python train.py --n_layer=11 --d_model=320 --n_head=10 --n_kv_head=10 --head_dim=32 --d_mlp=832 --vocab_size=2048 --activation="swiglu" --norm="rmsnorm" --norm_place="pre" --norm_eps=1e-06 --positions="rope" --rope_base=10000.0 --rope_fraction=0.25 --qk_norm=false --attn_scale=0.177 --bias="none" --tie_embeddings=false --parallel_block=false --extras=["capped logits"] --init="normal" --init_std_qkv=0.0231 --init_std_o=0.0231 --init_std_up=0.0231 --init_std_down=0.0 --optimizer="soap_variant" --lr=0.00459 --beta1=0.95 --beta2=0.99 --weight_decay=0.054 --lr_head=0.00669 --grad_clip=1.0 --warmup_steps=200 --schedule="cos" --final_lr_fraction=0.1 --batch_tokens=[65536, 131072, 262144] --seq_len=256 --doc_mask=true --train_tokens=692400000 --steps=4890 --dataset="wikipedia_en"
Each number is 128 + 32 x the weight over its row's rms, rounded and kept within 0 to 255. Layers, rows and columns count from 0. The size above them is the row's rms in percent of the matrix's.

# layer 7 MLP down (transposed), 832x320, rms 0.173, rows 807-821, columns 160-319
size [ 99  98  75  93  96 104 100 115 100  98 104  99  97 103 111]
[[167 151  93 130 102 137 169 161  77  66  72 178 152  78 152 116 151 140 104 161 161 124 151  93  94  87 139 128 125 154 112  81 151  92 126  98 111  90 130  89 101 140 147 157  71 136 135 148  99 133 163 178  45 108 179 148  83 145  90 171 113 173 176 129 122 140 173 163 120 140 154  91  97  74  43 125 131 140  94  83 127 106 141 174 145 119  84 135 102 153 130  54 119  97 179 130 110 113 146 146 131 132 155 124 109 151 121 131 106  87 174 148 143 133 165 134 131  59 175 124 112 152 185 208 163 134 137 139 109 166 137 164 138 100 110 204 152 120 113 114  68  74 139 146  97 171 176 164 129 147 146 150  84  89 161 116 104 115 178 122]
 [183 117 182 130 136 129 182 172 137 204 170 185 204 161 111 123 178  73 118 148 146 155  73 108 135 148 118 140 124 146 105 133 168 191 139 133  97 127 142 121  99 142 176 129 110 135 139 132 133 128 100  76 144  98 124 178 149 131 121  49 160 150 150 143 121 175 140 164 149 145 122 183  85 113 121 116  86 162  82 127 118 162  94 146 144  37 133 156  99 131 135 107 138 114 109 127 124 164 108  79 113 138 127 155 117  96 139  99 175 132 187  85  56 176 163 149 161 147 122 140 108 148 145 177 112 109  93 127 125 135 103 123 129 107  92  95 138 147 129 169 124 149 150 177  78 152 134 118 149 118 127 101  79 150  83 165 105 134 181 134]
 [ 90 137 107 110 137 158 106 118 137 148 151 158 104 132 175 129 140 163 173 109 119 111 147 162 125  87 148 110  90 157  89 112 106  63 123 139 132 137 161 162  87 151 126 136  85 106 141  95 103 119 142 166 147 129 151 113 109  80 128 160  82 108 124 173 131 146 190  95 111 106 137 135 137 115 177 152 142  64 124 165 126 137 120 114 131  99  99 122 102 163 130 143 149 117 109 149 169 118 185  89 150  87  60 101  81 125 127 130 142  86 126 163  71  81  95 103 168 114 139 186 142  97 151 130 154 188  81 145 100  90 123 163 168 167 102  65 162 137 163 178 127 184  97 173 123 145 161 209 107 153 105 121 133 176 156 122  76 143 148  98]
 [151 145 126 148 176  91 135 181 117 168 133 151 108 124  73 220 131 176 144 121 120 132  88 123 173 113 103 105  92 161 142 110 126 200 223 138 106 123 117 137 132 109 151 138 139 124 141 117 130 166 177 129 152 124 125 117 102 140 112  55 137 150 154  76  94 168 112 152 132 119 137  88 154 128  56 130 125 124 141 214 157 151 124 124 110 169 135 129 134 107 151 141 123 117 149 114 148  83 155 161 129 110 171 150 129 103  74  88 152 194 147  60 137 171 145 148  69 158  92  49 118 124 164 156 117 103 163 124 138 107  93 119  68 107 122 127 131 203 131 130  91 149 135  97 137 101  60 137 111 197 171 142 142 195 112 154 179  69 169 114]
 [124  93 111 178 125 113 156 144 190 114 132  98  84 129 140  97  98 126 135 182 103 110  68 159 154  50 138  90 126  91  85 141 121 123  81 151 106 108 135  86  97 179 177 156 134 124 133 124 108 169 118 108  88  87 114  44 132 166 177 152 150 121 105 166 147 143 111  91  98 108 134 133 120 131 133 138 136 166 134 181  91 137  96 193 134 116  83 124 137 177 141 102 154 143 134 148 136 142 127 144 136 236 132  90 101 109  98 157 174 101 149 100 164  72 112 107 112 148 175  64 143 118  78 187 172 117 157  69 103 136 114 152 168  93 178 161  98 178 140  63  82 134  98 148  96 162 128 111 103 121 118 177  62 224 118 181  76 113 115 126]
 [ 90  91  88 164 106 144 162 128 134  85 128  84 146 121 135  69 108 179 136 156 125 149 116 170 106 111 102  82 119 145 120 116 108 106 131 115 199 144 146 214 120 101 132 101 128 110 159  98 137  73 147 159 132 132 147 150 151 134 135 100 108 212 167 134 184 148 145  95 173 171 116 163 151 118  58  72 117 130 125 151  86  71 105  93 180 104  89 137 166 192 136 107 182 184 178 172 132 124 115 109 168  88 130  86 142 112 151 125  74 148 146 125 152 180 137 104 144 168 150 132 174 101 102 124 123 149 106 156 126 155 142 125 142 130 110 118 179 121 101 147 148 114  97 101 151 152 152 168 110  93 145  91 169  97  81 104 144 208 126 204]
 [ 91 131  97 102 105 179 136  70 132 101 106 155 115 161 138 102 134 114 110 178 122  96 127 176 184 123 172 137 125 125 106 163 135 170 116  80 138  85 135 132 181  98 141 117 127  86 143 104 128 155 118 165  96 104 158 212 152 182  73 173 117 111 111 131 121 112 140 151 119 111 142 118 125 111 127 132 111 138  58 127 112  88 117 136  99 136 153  99 201  69 135  55 125  98 132 139 133 119 101 103 158  77 131 146 107 176 169 150 144 169 115 100 154 160 170 126 101 139 143  84 112 119 184  90 106 147 156 153 126 107  76 189  97  96 113 128 113 190  84  91 155 102  84 144 140 113 151 175  43 110 113 101  77 105 123 130 104 179  91 170]
 [129 145 146 121 148 108 124 157  96  93 129  79 104 126 109 139  93  83 106 138 109  81  75  92 139 150 147  91 147 137 145 233  64 141  97 175 130 100 157 134 116 140 153 101 108 114 123 170  39 155 154 204 134  84  87 150 133 152  99 101 121 163 102 161 124 139 101 170  46 129 106  93 168  89 104 139 183 138 179 102 142 149 161 135 146 134 155 134  93 125 189  97 166 124 135  81  85 112  72 104 136 132  43 101 148 117 129  78 132 102 175 125 143 107 106 141 121 144  86 125 160 118 138 153 101 103 148 116 183 137 138 135  56 127 111 146 139  73  72 108 164 137 157 107 102 108 149 152 194 139  81 131  98 156 142 137 118 112 122 100]
 [ 96 115 179 133 161  85 117 136 121 115 104 140 120  96 128 158 115 137 112 162 124 143 187  91  98 106  85 179 139 139 170  92 139 135 139 184 104 142 109 159 136 150  86 104 117 167  99 139 166 127 178 144 159  92 150 136 136 152 110  91  82 150 154  66 191 128 152 162 165 121 113 141 170 162  99 191 106  94  98 143 128  80 162 111 126 100 112 123  99 178 158  77 106 188 147 108 190  79 133  91 172 189 213  78 158  98 103 187 182 142 168 122 132 176 109 120 162 110 108 128 175 150 170  87 105 100 149 106 148 118 143 109  89  98 119 151  93 108 101 116 137 117 113 154 154 163 112 116  51 127 159 157 196 135 155 116 123 115 154  37]
 [ 89 155 125  76 148  96 137 121 108 145 142 168 120 119 159  63 130  99 177 137 146 158 108 110 169 109 186  74 172 120 108 114 149 112 164 139 163  55 100 102 105  99 152 127 135  96 183  40 148 115 123 135 171  67 163 125 109 156  67 131 104 127 103 144 160 168 145 182 154 193 120  92 120 147 168 161 133 138 124 128 174  87 147 157  99 116 123 143 116 168 232 127 176 105  61  92 120 129 132 169 201 102 123 113  72 103 156 163 160 139  95 131 123 127 116 145 122 152 108 121 111 103 140 125 143  54 124 155 171 145 120 169 167 101 129  95 174  95 114  77  89 102 124 138 101 165 117 193 140 127 110  99 169 152 129 123 138  82  82 206]
 [ 87  99 102 121  87 150  75 163 147 144 139 159 132 136  99 114 159 133 103 153 101 128 148 142  91 109 178 123 138 138 122 107 155 119 118 106 115  83  95 175 137 154 102 142 163 127 115 130 183 113 112 116 126 163 135 203 147 177 146  49 113  89  47  93 192 139 133  82 101 137 119 117  73 113 150 101 154 101  99 105 120 128  99  79 141 101 133  98 145 104 137 109 151 124 108  77 134 122 133 147  98  74 134 127 151 140 144 122 146  83 166  87 120  94 143 162 115 116 142 141 141 103  94 169 125 165 100 111 122  93 106  99 176  91 163 113 142 147 217 171 153 123  55 178  69 142  99 152 123 120 106 158 191 120 132 179 122 144 140 147]
 [159  88 115 107 107 142 100 174  88 101 152 175 140 124 152 155 166 158 114 137 191 224 140 183 119 148 157 191  87 196  60 129 103 136 156 151 127 112 110 194 117  68 118 142 187 159  79 116  72  92  82 127 111 148 128 131 148  99 146 155 180 103 153 160 166  84 139 145 115 102 108 133  99  98 123 150  86 114 124 125 109 111  97 157 175 124 239 116 129 113 123 131  90  80  55 106 158  77 118 175  82 149 102 164 101 142 114 132 125 170 134 163 125 120  87 174  90 115 110 138  53 220 141 155 121 123 123 140 116  96 150 104 157 136 106 162 136 173 178 127 158 150 116  62 124 140 132 112  71 109 107  98 128 116 128  99 173 125 132 107]
 [156 181 126  89 159  95  92 162 109  69 142 128 119 122  56 103  76  83 126 190 128  52 136 114 102  75 105 156 153 125  85 124 107 145 100 132 137 169 116 135 107 163 106 138 137 131 190 115 136  78 193 154 132  84 167 157 157  95 153  85  96 194 161 159 136 141 168  97 117 154  95 104 113 186 169 102 159  65 148 183 190 164 126 112  71 120 110 126 117  46 156 114 143 116 163 122 117 156 113 125 137 151 133 123 160 134 101 140  83 163 159 106 119 148  95 120 168 113 132 144  98 122 185 131 166 143 124 136  70 150 144 116  90 124  91  95  89 127 159 124 118 111 106  64  89 155  93 119  78 180  77 153 116 146  83 132 189 105 154 162]
 [102  80  77 147  86  79 121  93 131 105 132 165 147 144 127 138 103 142 170 117 143 111 127 131 152 135 175 123 170 131 170 155  89 154 145 124 187 144 104 181 154 119 151 215 120 105 102  73 125 117 137  94  81 112 144 159 105  77 142 122 178  79 137 108 142 133  79 126 152 158 114 151 176  89 141 126 141 164 114 154 107 100 190  67 122 255 118 130 134 109  92 161 137 144  86 123 133  69  75 130 123 196 187 149 118 121 123 140 169 129 138 155  76 143  97 153 149 101  48  96 119 111  78 114 121  96 119 104 139 120  87  81 139  71 148  85 136 148 139 113 152 170 159 137 120 117 192 119 141 140  63 160 160 115 140 137 150 120 133 102]
 [119 148 141 182 147 154  89 175 164 145 107 154  99  86 134 153 114  25  83 114 137 146  88 137 200 170  94 117  92 147 157  66 117  63 143 105 158 115 167 157 104 123 122 109 141 158 109  83  90 124 125  93 151 113 148 114 107 126 162  84 173 123 124 116  62  87 145 111 129 134  84 104  59 176 144 110 168 119 105  83 129  94  98 137 168 109 161 149 123 185 133 122  89 150 122  98 138 104 123 134  52 171 127 159 132  99  95 144  89 130 166  81 137 144 143 117 128 126 155  98 156 135 152 118  90 189  98 111 185 119 120 145 165 102 132 128 149 184 168 138 104 117 114 193  87 172 108  85 103 124 108 152 138  84 160 152 144 159 131  83]]
# layer 7 MLP gate, 832x320, rms 0.173, rows 808-821, columns 160-319
size [104  91  89 101 104 102 103 104  99  96 103  97 103 106]
[[105  94  60 125 118 121 140 124  61 138 146  63 155  92 123 122 149 112 148 178 115  95 109  85 101 201 130 126 113 155 194 193 184  86 143 142 143 170 145 107 174 109 176 172 110 156 102  77 126 178 120 145 130  94 133 151 129  74 123 105 118 153 185 128 106 167 145 125 158  92 114  95 145 148  78 119 141 162 152 116 148 191 121 126  94 138  74 100  95  77 183 160  84 148 119 118  75 200 160  73 101 113 194 136 111 123 138 111 140  79 148 132 128 120 134 127 155 131  87  99 115 102 105 131 173 115 155  75 144 106 172 126  70  66 165 111  98 109 117 104 128 147 129  87 184 134  98 145 150 198  89  59 157 118 124  75 118  82 110  70]
 [146 129  97 162  93  87 114 132 100 112 102 144 165 138  47  60 118 138 135 125 105 157 108  83 147 121 109 152 206 144 178 200 115 129 166 129 113 161 132 145 109 133 161 121 181 139 116 146 128 105 105  45 123 152 138 172 162 109  95 122 147 169 110 145  84 128  65 188 192 162 170 133 141 136 108 105 147 169 149 115 145 106 114  91 148 131  85 140 147 123 143 150 119 105 128 103 164 154 125 124  92 147 114  93 132 177 157 111 140 108 150 102 141 104 122 146 135 134 136 147 111  50 193 117 163 101 153 130 143 152 156 190 202 122 115 111 134 128 113 180 156 101 123 157 237 119 123  99 160  66 166 126  40 147  92 196 116 180 113 157]
 [ 68 111  83 192 125 106 139 118 127 102  70 158  91 119 133 200 151 126  89  88 171 133 111 209 149 146 109  87  95 154 120 181 137 119  53 144  90 114 127  72 146 124 110  88 163 133 123 127 103 155 151 209 130 167 119 150 141 141  98 122  78 135 104  89 153 172 150 128 108 100  73  85 112 127 154 124 128 130 112 149 177 110  97  75 165 112 108 106 110 143 151 124 110 103 119 168 143 113 141 103 137 155 100  98  49 102 189 108 106 140 144 107 154 115  89 106 103 186 195 149 134 176  87 120 125 172 109  75 221 130 190 110 146 149 145 167 126 155 124 119 204 148 122  95 150 121 118 165 151  97 112 124 167 179 168 142 162 136 145 150]
 [138 110 123 154 107 137 120 149 143 169 149 119 114 118 112 149 146 169 173 122 122  93  76 143  65  90 140 143 157  44 157 169 114 132  53 123 164 150 120  77 122 132 158 116 123 124 151 152  68 142 168 106 144 182 137 131 109 169  94 164 192 114  96 163 149 116 159 166 107 139  66 114 142 151 198  99 122 166 187 140 139 120 119 133  81  84 112 127 161 131 163 112 131 173  59 133  46 113 108 128 167 129 132 104  75  82 138  89 187 132 164  77 166 143 150  48 118 114  81 124 109 151 153 104 201 139 142  93  88  92 149 168 149 105 140 139 127 121 151 130  79 120 122  81  74 152 145 181 144 155  79  89 140 189 157 133 119 103 175 141]
 [149 101 113  89  90 143 148  85 136 127 107  51 111  68 182 133 201 100 150  86 148 147 147 166 154 103 124  93 123 148 125 108 130 155  98 110 127 150 138  64  85 107 143 136 143  93  85  84 103 146 149 137 125 160 124 134 115 132 125 132 114 100 154  87 156 110 132  60 153 119 142  89 185 137 133 162 124  88 214 137 103 195 177 104  87  96 127 164  92 131  89 124 173 165  79  85 147 100 155 133  65 175 111  78  96 144 114  76 189 111  80  70 153 151 119 150 115  93  90 132 149 133 132 112 134  99 166 127 133 143 124 123 122 105 144  98 156 158  99  46 144 104 103  78 153 166 109 146  97 120 178  63 120 131 155 109 102  99 174 152]
 [112 111 102 168 111 157 116 148 132 122 141 111 105 125 141 118 109  80 124 159 133  35 169  38 105 166 161 145 106 117 120 106  85 115 137 160 145 149 170 135 187 145  96  85  92 133 110 137 109 121  96 144 152 118 183 121 129 171 133 162  98 134 115 174 156 130  78 127  54  96 102 101  79  63  89 110 155  74 149 125 183  67 101 127  84  72 133  80 112 107 138  73  81 149 162 102 145 146 109 194 122 164 127  86 142  98 135 128 108 208 231 157 127 106 174 165 127 149 105  99 123  98  92 116 123 107 133 124 120 140 136 190 173 155 111 133  76  95 122 155 154  84  85 172 117 110 155 184 128 125 133  79 131 122  79 118 121 140 172 117]
 [120 161 136 114 138 147 159 156 132  61 107 140  67 161 152 111  98 161  92 159 147  61  98 164 109  99 117 157  89  98 138 128  64 144  78 109 157 193 100  96 157  52 120  91 105 145 110 125 161 171 126 165 127 106 169 105 134 102 147 156 105  99 108 115 127 160  86 152 143 145  98 178  92 116  93  67 133 152 155 126 175 147 109 136 155 108  94 172 147 116  90  78  20 145 170 132 106 158 207 156 102  92 130 105 160 157 164 114  66 121 114 182 104 128  93 151 150  95  86 107 132 204  79  97 149 146 126 113 142 135 138 100 117 143 154 122  79 154 217 130 120 149 109 130 168 117 105 138 153 107 159 116 138 127 156 123 101 136 144  90]
 [116 157 125 110 136  87 149 139  87  51 122 120 101 102 148 125 143 108 141 141 166  86 144  88 137 120  99 157 159 162 196  92 112  81 125 187 119 121 148 137 115 133 145 143 112  59 108 113 152 159 123  66 107 113 107 129 179 125  98 120  87 118 100 121 134 126  94 168 154 138 130 128 146  73 122 148  94 100  80 110 124  50 129 187  78 135 160 148 166 160 102 140 188 156 118 164 116 112 149  95 118 141  58 138 150 130  96 160 176 140 138 127  67 125 101  88  51 136 188 101  58  98 166 169 140 110 134 119  93 173 129 159 129 138 160 108  82 121 130 123  94 103 130 134 117 114 186 129 170 165 129 160 101 156 177 118  86 107 168 139]
 [150 177 162 168 114 145 126  97 135 171 148  71 181 101 155 130 118 104 133 104 180  89 152 161  87 126 131 120 108 152 211 107  69 124 168 122 135  97  66 108 125  94 159 140  85 150 117 159  85  85  79  99 138 157 122 161 162 144 144 121 132 119 137 121  92 109 128 126  93 136 144  55 116 130 143 126 109 198  97 124 114 114  98 163 140 102 116  60 117 105 127 183 154 162 118 111 104 210 118 126 131 140 141  88 166 155  72  99 143 116 104 169 100 176 178 100 105 139  93 127 166 192 125  89 160 156 131 128  79 183  98 116 151  85  99 121 148 178  98 119 125 232 106 147 115 130 120 124 133 131 110 155 114 136 146 117  90 226 110 127]
 [107  47 121  99 134 146 154  97 141 129 100 127 152 163  90  53 135 129 136 133 114 107 131 111 133 168 158 113 124 147  94 116 109 131 162 160 115 141 117  61 142 130 124 135 125 111 191 124 145 132  73 139  93 141 129 139 145 129 122 156 179 170 130 154  84 171 153 158 125  96 104 166 125 148 113 170 163 145 166 167 135 161  46  90 137 128 141 100 113 155 159  80  95 147 135 147 133 161 182 173  68 142 114 111 109 162 154 117 110 143 183 127  85 144 151 130 138 102 147 113 171 121 153 114 110  55 119 151 109 119 109 102 143 148 116 150 136  99  56  93 122 126 156 146 200 165 108 155 132 148 142  63 111  89  67 138 102 145 156  87]
 [111 154  92 172 154  99 237  86  90 136 176 135  97 128 102  79  79 197 185 164 112 110  68 158 150 136 171 112 151 102 128 136 162 126 122 137 131 141 148 156  93 115 102 174 135  95 125  83 156 148 125  98  68 162 116 131 120 168 155 193 148 162 141  96 125 153 102 156  92 160 134 180 114  96 146 112 184 168  72 108  93 109 144 162 113 104  68  47 166 114  86 103 123 131 159  76 150  85 124  76 129 152  89  91  97 124  86 178 119 184 109 103 101 173 154 160 165 154  84 132 166  60 201 168 101 128 103 101 111 115 170  93 105 149 166  96 160 144 110 164 130 198 173 192 140 147 143 126 179 129 163  82 143 113 136 139 105  69  81 121]
 [ 95  98  94 138 113 142 180 143 123 214  66 178 177 109 134 139  78 108 120 110 177 128 128 121 112 150 175 127 139 209 158 136 170 148 126 134 122 108  99  87 113 215 117 118 115 177 111 195 114 170 131  56 114 179  81  87  87 103 181 115 104 103 180 136 119 103 125 119 158 141 118 113 107 128 129 120 166 124 153 105 133 212 142  96 135  99  83 152 139 150  98 135 125  92 144 120 105 135  94 121  94 152 126 169 150 153 140 119 145  85 155  80  53 140  81 191 104 119  57 152 149 135 142 134 134 120 116 155 199 110 107 197 146 115 133 111 118 107 153 114  89 118  70 128 101  63 116 160 136  72 113 113 159 121 162 122 123  90  76  83]
 [120  81 125 111 206 138 113 136 127 122 112  93 108 163 162 155 116 158  90 131 154 172 131  90 109 145 140 126  89  81 143  89 164 135 112 183  50 137  87 135 118 117 157 139 109 145  95 137 155 190 135 218 111 129  85 154 110 131  87 115 138  92 113 134 144 163 142  86  35  75  71 115 138 142 136 120 174 140 155 141 157  93 151 135  49 119 158 145  96 162 140 111 194  97 111 102  97 148 121 100 136 136 174 110 127 161 165  98 156 102 159 139  94 173 145 165 146 155  92 132 184  80 101 145 102 163 171 152  80 166 113 131 130  72 103  90 153 105 216 127 148 127  81 104 137 109 149 114 133 144 151 164  57 136 184 135 180  87 170 106]
 [173 124 109 145 148 102 139 191 173 186 135 100  84 178 165 148 116 132 165  89 153 159 147  67 168 146 138 127  81 168 113  92 161 137 164 124 124 157 128 102 152 161 145 143 197 169 145 165 129  79 179 106 130 113 134  79 105 139 127  84  95 179 238  91 107  80  99 152  96 113 133 102 198 159 101 167 161 198  88  88 140 123 115  73 161 134 115 111  83  96  81 121 145 111 170 130 163 150  99 124  72 133 157 161 180 118 137  82 121 144 145 187 131 185  54  97  87 141 158  73 155  60 100  84 166 105 127 138 115 179 118 146 133 138 128  75  96 120 161 121 100 143 131 114 149 176 101 142 172 146 121 100 157 135 104 167 143 144  98 112]]
# layer 7 MLP up, 832x320, rms 0.184, rows 808-821, columns 160-319
size [100  91  87 101 101 101 101 100 101  94 100 101  99 117]
[[111 124 127  86 148 107 104 164  71 130 148 152 108 123 133 131 152 130  88 175 127 114  99 104 129 168 159 141 124 112 150 155  72 136  66 135 139 109 128 161 150 110 180 129 138  87 138 149 109  89 103  94 133 145  82 113 137 118 169 175 113 196 111 167 132 130 149 152 161 171 127 132 145  68 125 120 109 192 117 136 171 113  74 136 100 141 161  49 100 185 131  76 157 130 126 109 184 171 147 107 152  72 132 198 124 130  82  93 148 137 138 134 215 111 139 150 132 139 117 185 134 120 196 164 160 115 126  84  99 109 134 131  83 143 176 130  65  97 118 151 125 156 150 106  78 191 140 133 152 187 186 175 168 130 166 162 142 139 153 183]
 [104 119 183 130 140 141 144 131 178 131  85 125  58 139 120 127 117 105 135 158  92 110 159 108  88 116  81 148 147 180 153 114 137 122 137 120 118 116 137 164 104 145 160 105 149 186  96 120  80 170 120 249  92 122 139 133 119 132  75 111  93  64 109  96  87 141 143 109 117 112 153 186 152  97 125 124 144 100 116 125 103 125  69 158 155  96 138 182  64 158 138  92 105  97 153 124 144  51 117 110 175 114 140 110 136 115 113  81 139 130 129 112 175 103 126  86 156 143 157 116 135 111 195 130  93 214 150 116 142 178  84 127 151 115 161 125 145 140 158 122  63  94  48 138  95 189 113 150 104 124 143 143 135  97 144 104 152 119  82 150]
 [ 62 143 152 131  97 166 127 132 101  98 195  81 206  79  86 177 148  95 109 163 118 194 127 117 124 106 103 131 112  59 120 117 140 155 118 125 125 157  84 189 121 160  76  97 192 179 145 143 125 134 124 118 144 135 153 142  89  77 110 122 149 108 142 104 161 124 150 112 116 111 162 152 154  56 132 103 137  88  89 138 175 119 184 193 135 145  98 137 133 163 164 103 156 157 146 137 165  64 102 173  88 133 127 196 139 117 129 147 177 115 144 106 133 110 153 138 133 145  78 158 165 161 121 134 122 138 146 140 116 164 144  97 109 142 223  77 186  92  95 108 129 142 101 113  62  97 175  88 116 179 106  85 188 100 115 142 113  88 107  85]
 [ 96 189 122 132 128 172 177  65 117 181 111 165 135 143 112 162 145 100 146  58 165 125 126 131 106 159 146 141 125 187 186 117 172 124 168 150 160 181 134 149 150 130  69 157 131 157 136 129 147 118 109 183 119 109 159 112 120 111 126 110  72  67 151 157 145 121 115 121 141 146  35 171 153 126 127  92 106 166 121 174  82 116 236  93  94  94 214 106 122 157 115 179 133 170 110 107 104 130 120  89 156  72 189 145 127 158 132 140 152 169  78  99 112 160  90 140 145 184 130 121  84 153 123  98  82 124 105 141 130  25 180  89 114 110 108  95  92 115 139 145 148 116 118 104  79  96 135 102 156  97 160  93 129 118 122 104 120  83 104 137]
 [111 184 142  88  79 146 102 104  79 134 170 133 104 154  75 130 152 126 101  79 107 174 119 150 128 133 132 126 156 163 185  93  85 142 183  98 126  91 140 156 103 107 181 130 167  87 161 193 126 159 128 138 126 200 117 173  90 179 127 184 103 139  80 102  97 125  86  81 103 178 139 143 126 157 116 108 177 123  81 111  96 107  14  38 121 114 122 119 174 112  91 163  99 117 151  72 146 115  99 144 125 158 157 171 182 188  88 107 140 138 169 135 110 109 120 107 126 107 112  93 156  95  94 107 168 158 170 110 152 124 108 116  78 113 117 111 161 153 123 110 134 136 140 150 103 154  81  94 148 124  96 174 123  90  54  94 116 192 133 156]
 [127 156 158 109 119  84 130 130 136 132  88  93 114 185 119 103 165 186 157 119 153 133 158 165 132 127 109 121  84 149  46 139 123 133  78 142 134  84  71 110 128 114 125 172 124 180  79 104 116 126 113 173 119 121 143 102  61 181  91 158 156 127 161 107 165 101 194 136 132 143 101 129 166 102 128 130 123 137 122  58 105 163  95 118 123 162 161 149  63 109 152 193 113 138 160 107 112 134 155 124 141 106 123 171 116 215  77 133 130 111 136 113 153 144 160 125  89  49 125 107 133 137 125 119 103 139 116 169 104  61 123 150 146 117 148  87  75  98 180 171 144  93 111  55 120  64 109 166  86  85 143 128 150 121 158 110 136 124 161 101]
 [175 113  87 114 138  60 166 119  36 165 102 135  47 139  91 131 122  86 157 159 157 146 112 188 129 135 139 121  71  74  90 199  64 153 107 154 175 141 116 104 171 147 115 168 107 152 140 110 153 165 102 141 139 151 127 141  78  54 125 123  97  57  74 145 135 188 125 113  96 172 125 143 142  73 134 116 138 136  79 174 123 156 152 141 198 118 172 157 134 189 106 183 121 147 112 188  79 123 121 123 159 205  93 113 165 128 165  76 109 135 100 101 159 162 123  90 175 116  99  83 140 192 167 127  85  55  87 110 143 105  58  95 120 160 140 131 159 125 149 141 119 134 125 113 160  77 186 146  97 119 153 122 134 134  96 140 117 218 135 103]
 [123  68 184 152 196  64  97 164 157 158 115  84 154 140 134 161 124 132 101 182 185 160 175 175 148 103 143 194 196 156 163 111 100 117 111 144 133  93 144 140 155  94 144 139 101 100 108 142 117 159  98  97 123 116 138 105 113  85 112  97 116 146 118 175 199 123 133 148  97  91  61  90 131 110 136 146 124 102 129 157 114  92 108 129 107 142 106 123 136 129 144 129 120 132 101  91  87  93 117 168 136 141 207  56  96  91 122 159 135 132 115 103 151 117 133  94  84 116 149 109 157 138  51 101 159  91 131 122 168 146 156 148 112 153 150 136  73  99  94 154  84  77 171 148 140 145  17  95  91  90 125 105 166 171  77 182 125 166 154 146]
 [158 139 121  97 170 143 147  94 107  52  81 128 165 161 164 111 106 173 118  66 127 107 126 120 109  96 166 161 133 107 127 123 172 163 104  98 101 105 109 127 157  89 109 135 133  34 113  85 155 137 156 119 181 145 132 155 100  88 127 119 144 158 170 101 116 135 149 131 116 133 100  94 148 125 144 122 154  86  87 111 117 153  88 133 131 135 178 148 133 100 181  96  81 117  61  89 104  65 145 112 115 157 166 133 176  69 133 122 131 136 142  82 162 122  54 165 120 118 138 161 172  99 130 152 172 121 109 108 192  70 149 186 110 130 169 136 156 118 122 107 155 171 101 198 164 146 159 184 106 131 140 109 111 136 123 111 168 131 133 107]
 [164 117 144 124 112 102 145  99 146 133 166 137  56 149 156 116 118 139 159 104 101 124 132 202 108 125 118 117 130 116 119 117 165 126 143 135 125 158 113 167 106 121 166 114 156 137 128 186 117 114 112 137 164 109 140 109 134 140 188 155 105  89 119  64 197  71 126  70 117 127  77  67 170 147 155 109 132 158 147 128 161 103 153 185  67 151 170 148 154 126 122 169 179 144 205 104  83 138 162 142 154 138 136 180 108  80  78 187  81  50 137 151 115 141 104 138 107 177 109  87 169 128  96 115 126 187 151 114 103  81 185 109 127 153 134  92 117 131 121 150  93 126  90 150 144 136 105  79  83 157 168 154 145 123 177 109 162 171 143 171]
 [109 128  49  56  75  85 146 164 160 111 140 174 138 153 113 124 113 108  91 137 154 191 125  84 104 119  84 127 146 143 127 142  93 135 106 151 176 141  94 123 156 148  92 108 141  76 160 184 168 110 117 127 145 124 150  99  91  96 154 136 107 201 111 129 105 139 101 102 154  89  78 121 178 174 172 176 104 100 192 157 152 136  90 148 113 125  81 119  45  81 127 172  99 138 112 114 111 136 126 116  99 101 161 197  76 157  71 120 145 120  95  91 102 176  61 115 129 112 142 118 159 191 153 160  70  93 115 161 153 136  82 117 127 162 124 107 126 197 154 103 171 139  88  67 160 178 103 187 157 117 147 121 149  79  81  81 141 103 139 116]
 [ 62 134 100 148 113 119  78 137 157 125 100 129 150 155 118 113 130 122 134 101 173  88 121 108 116 140 134 149 108 133  64 134 123 140 131 170 142  75 111 114  96 114 102  75 147 133 112 117 105 135 149  61  95 165  87 107  84 149 135  32 126 121 134 145 157 164 153  55  67 167 147  71 131 161  98  38 103 144 151 145 162 164 117  69 122  72 142 101 112  89 131 116 145 191 148  91 143 134 105 135 112 148 148 119 135 131  94 123 158  91 139  83 158 208  98 121 105 136 131 147 128 181 101 137 129 130 129 108 103 153 127 110 133 163 118  97  86 148 174 110 125 106  88  82 117 129  96 117 130 133 141 154 187 146 173 185 116 109  54  75]
 [142  82 162 162  76 127  93 169 104 147 161 207 121  96 151 117 165 117 124 149 100  80 140 139 164  92 133  94 207 151 135  58 157 167 110 119 118 128 180 125 111  88 102 151 143 122  97 186 153 151 112  75 120 174  84 167 189  86 164 150  81  86 180 111 152  96 127 151 166 106 105 155 149  84 156 155 182  97 164 121 138 177 166 143 162 126 139 227 127 142 120 136 112  78 128  92 153 121  94 150 153  92 150 149 130 132 119 138 133 118 121 129 114 124 100 129 176 122 117  82 151 123 117 138 146 124 126  84 142 129 161 100 136 124 103 136 137  84 114 121 172 161 169 157  95 110 102  49 137 130 157 112 126 125 128 124 142  90  64 130]
 [101 103 157 144 149 131  91 114 145 123 111 212  87 116 150 150 124 137  97 141 123 111 136 148 173 162  77 137 128 157 111  86 128 134 111  88 112  83 100 120 131  93 144  83 165 161 185  70 120 162  83 145 142 118 205 137  87  98 169 148 162  92 151 138 122 179 160 143 154 121  80 140 160 101 157 197 112 168 139 141 170 116 144 171 114 181 140 115 119 161 154 156  94 167  88 122 119 159 156 226 107 147 154 126 147 152  97 178  99 192  93  80 134 149 115 104 123 142 127 202  87 115 130  88  82 161  81 186 145 126 139 159  79 139 141 104 132  68 118 151 168 142 126 159 122  93 101 133 125 146 143  77 117 128 120 169  88 134 153 152]]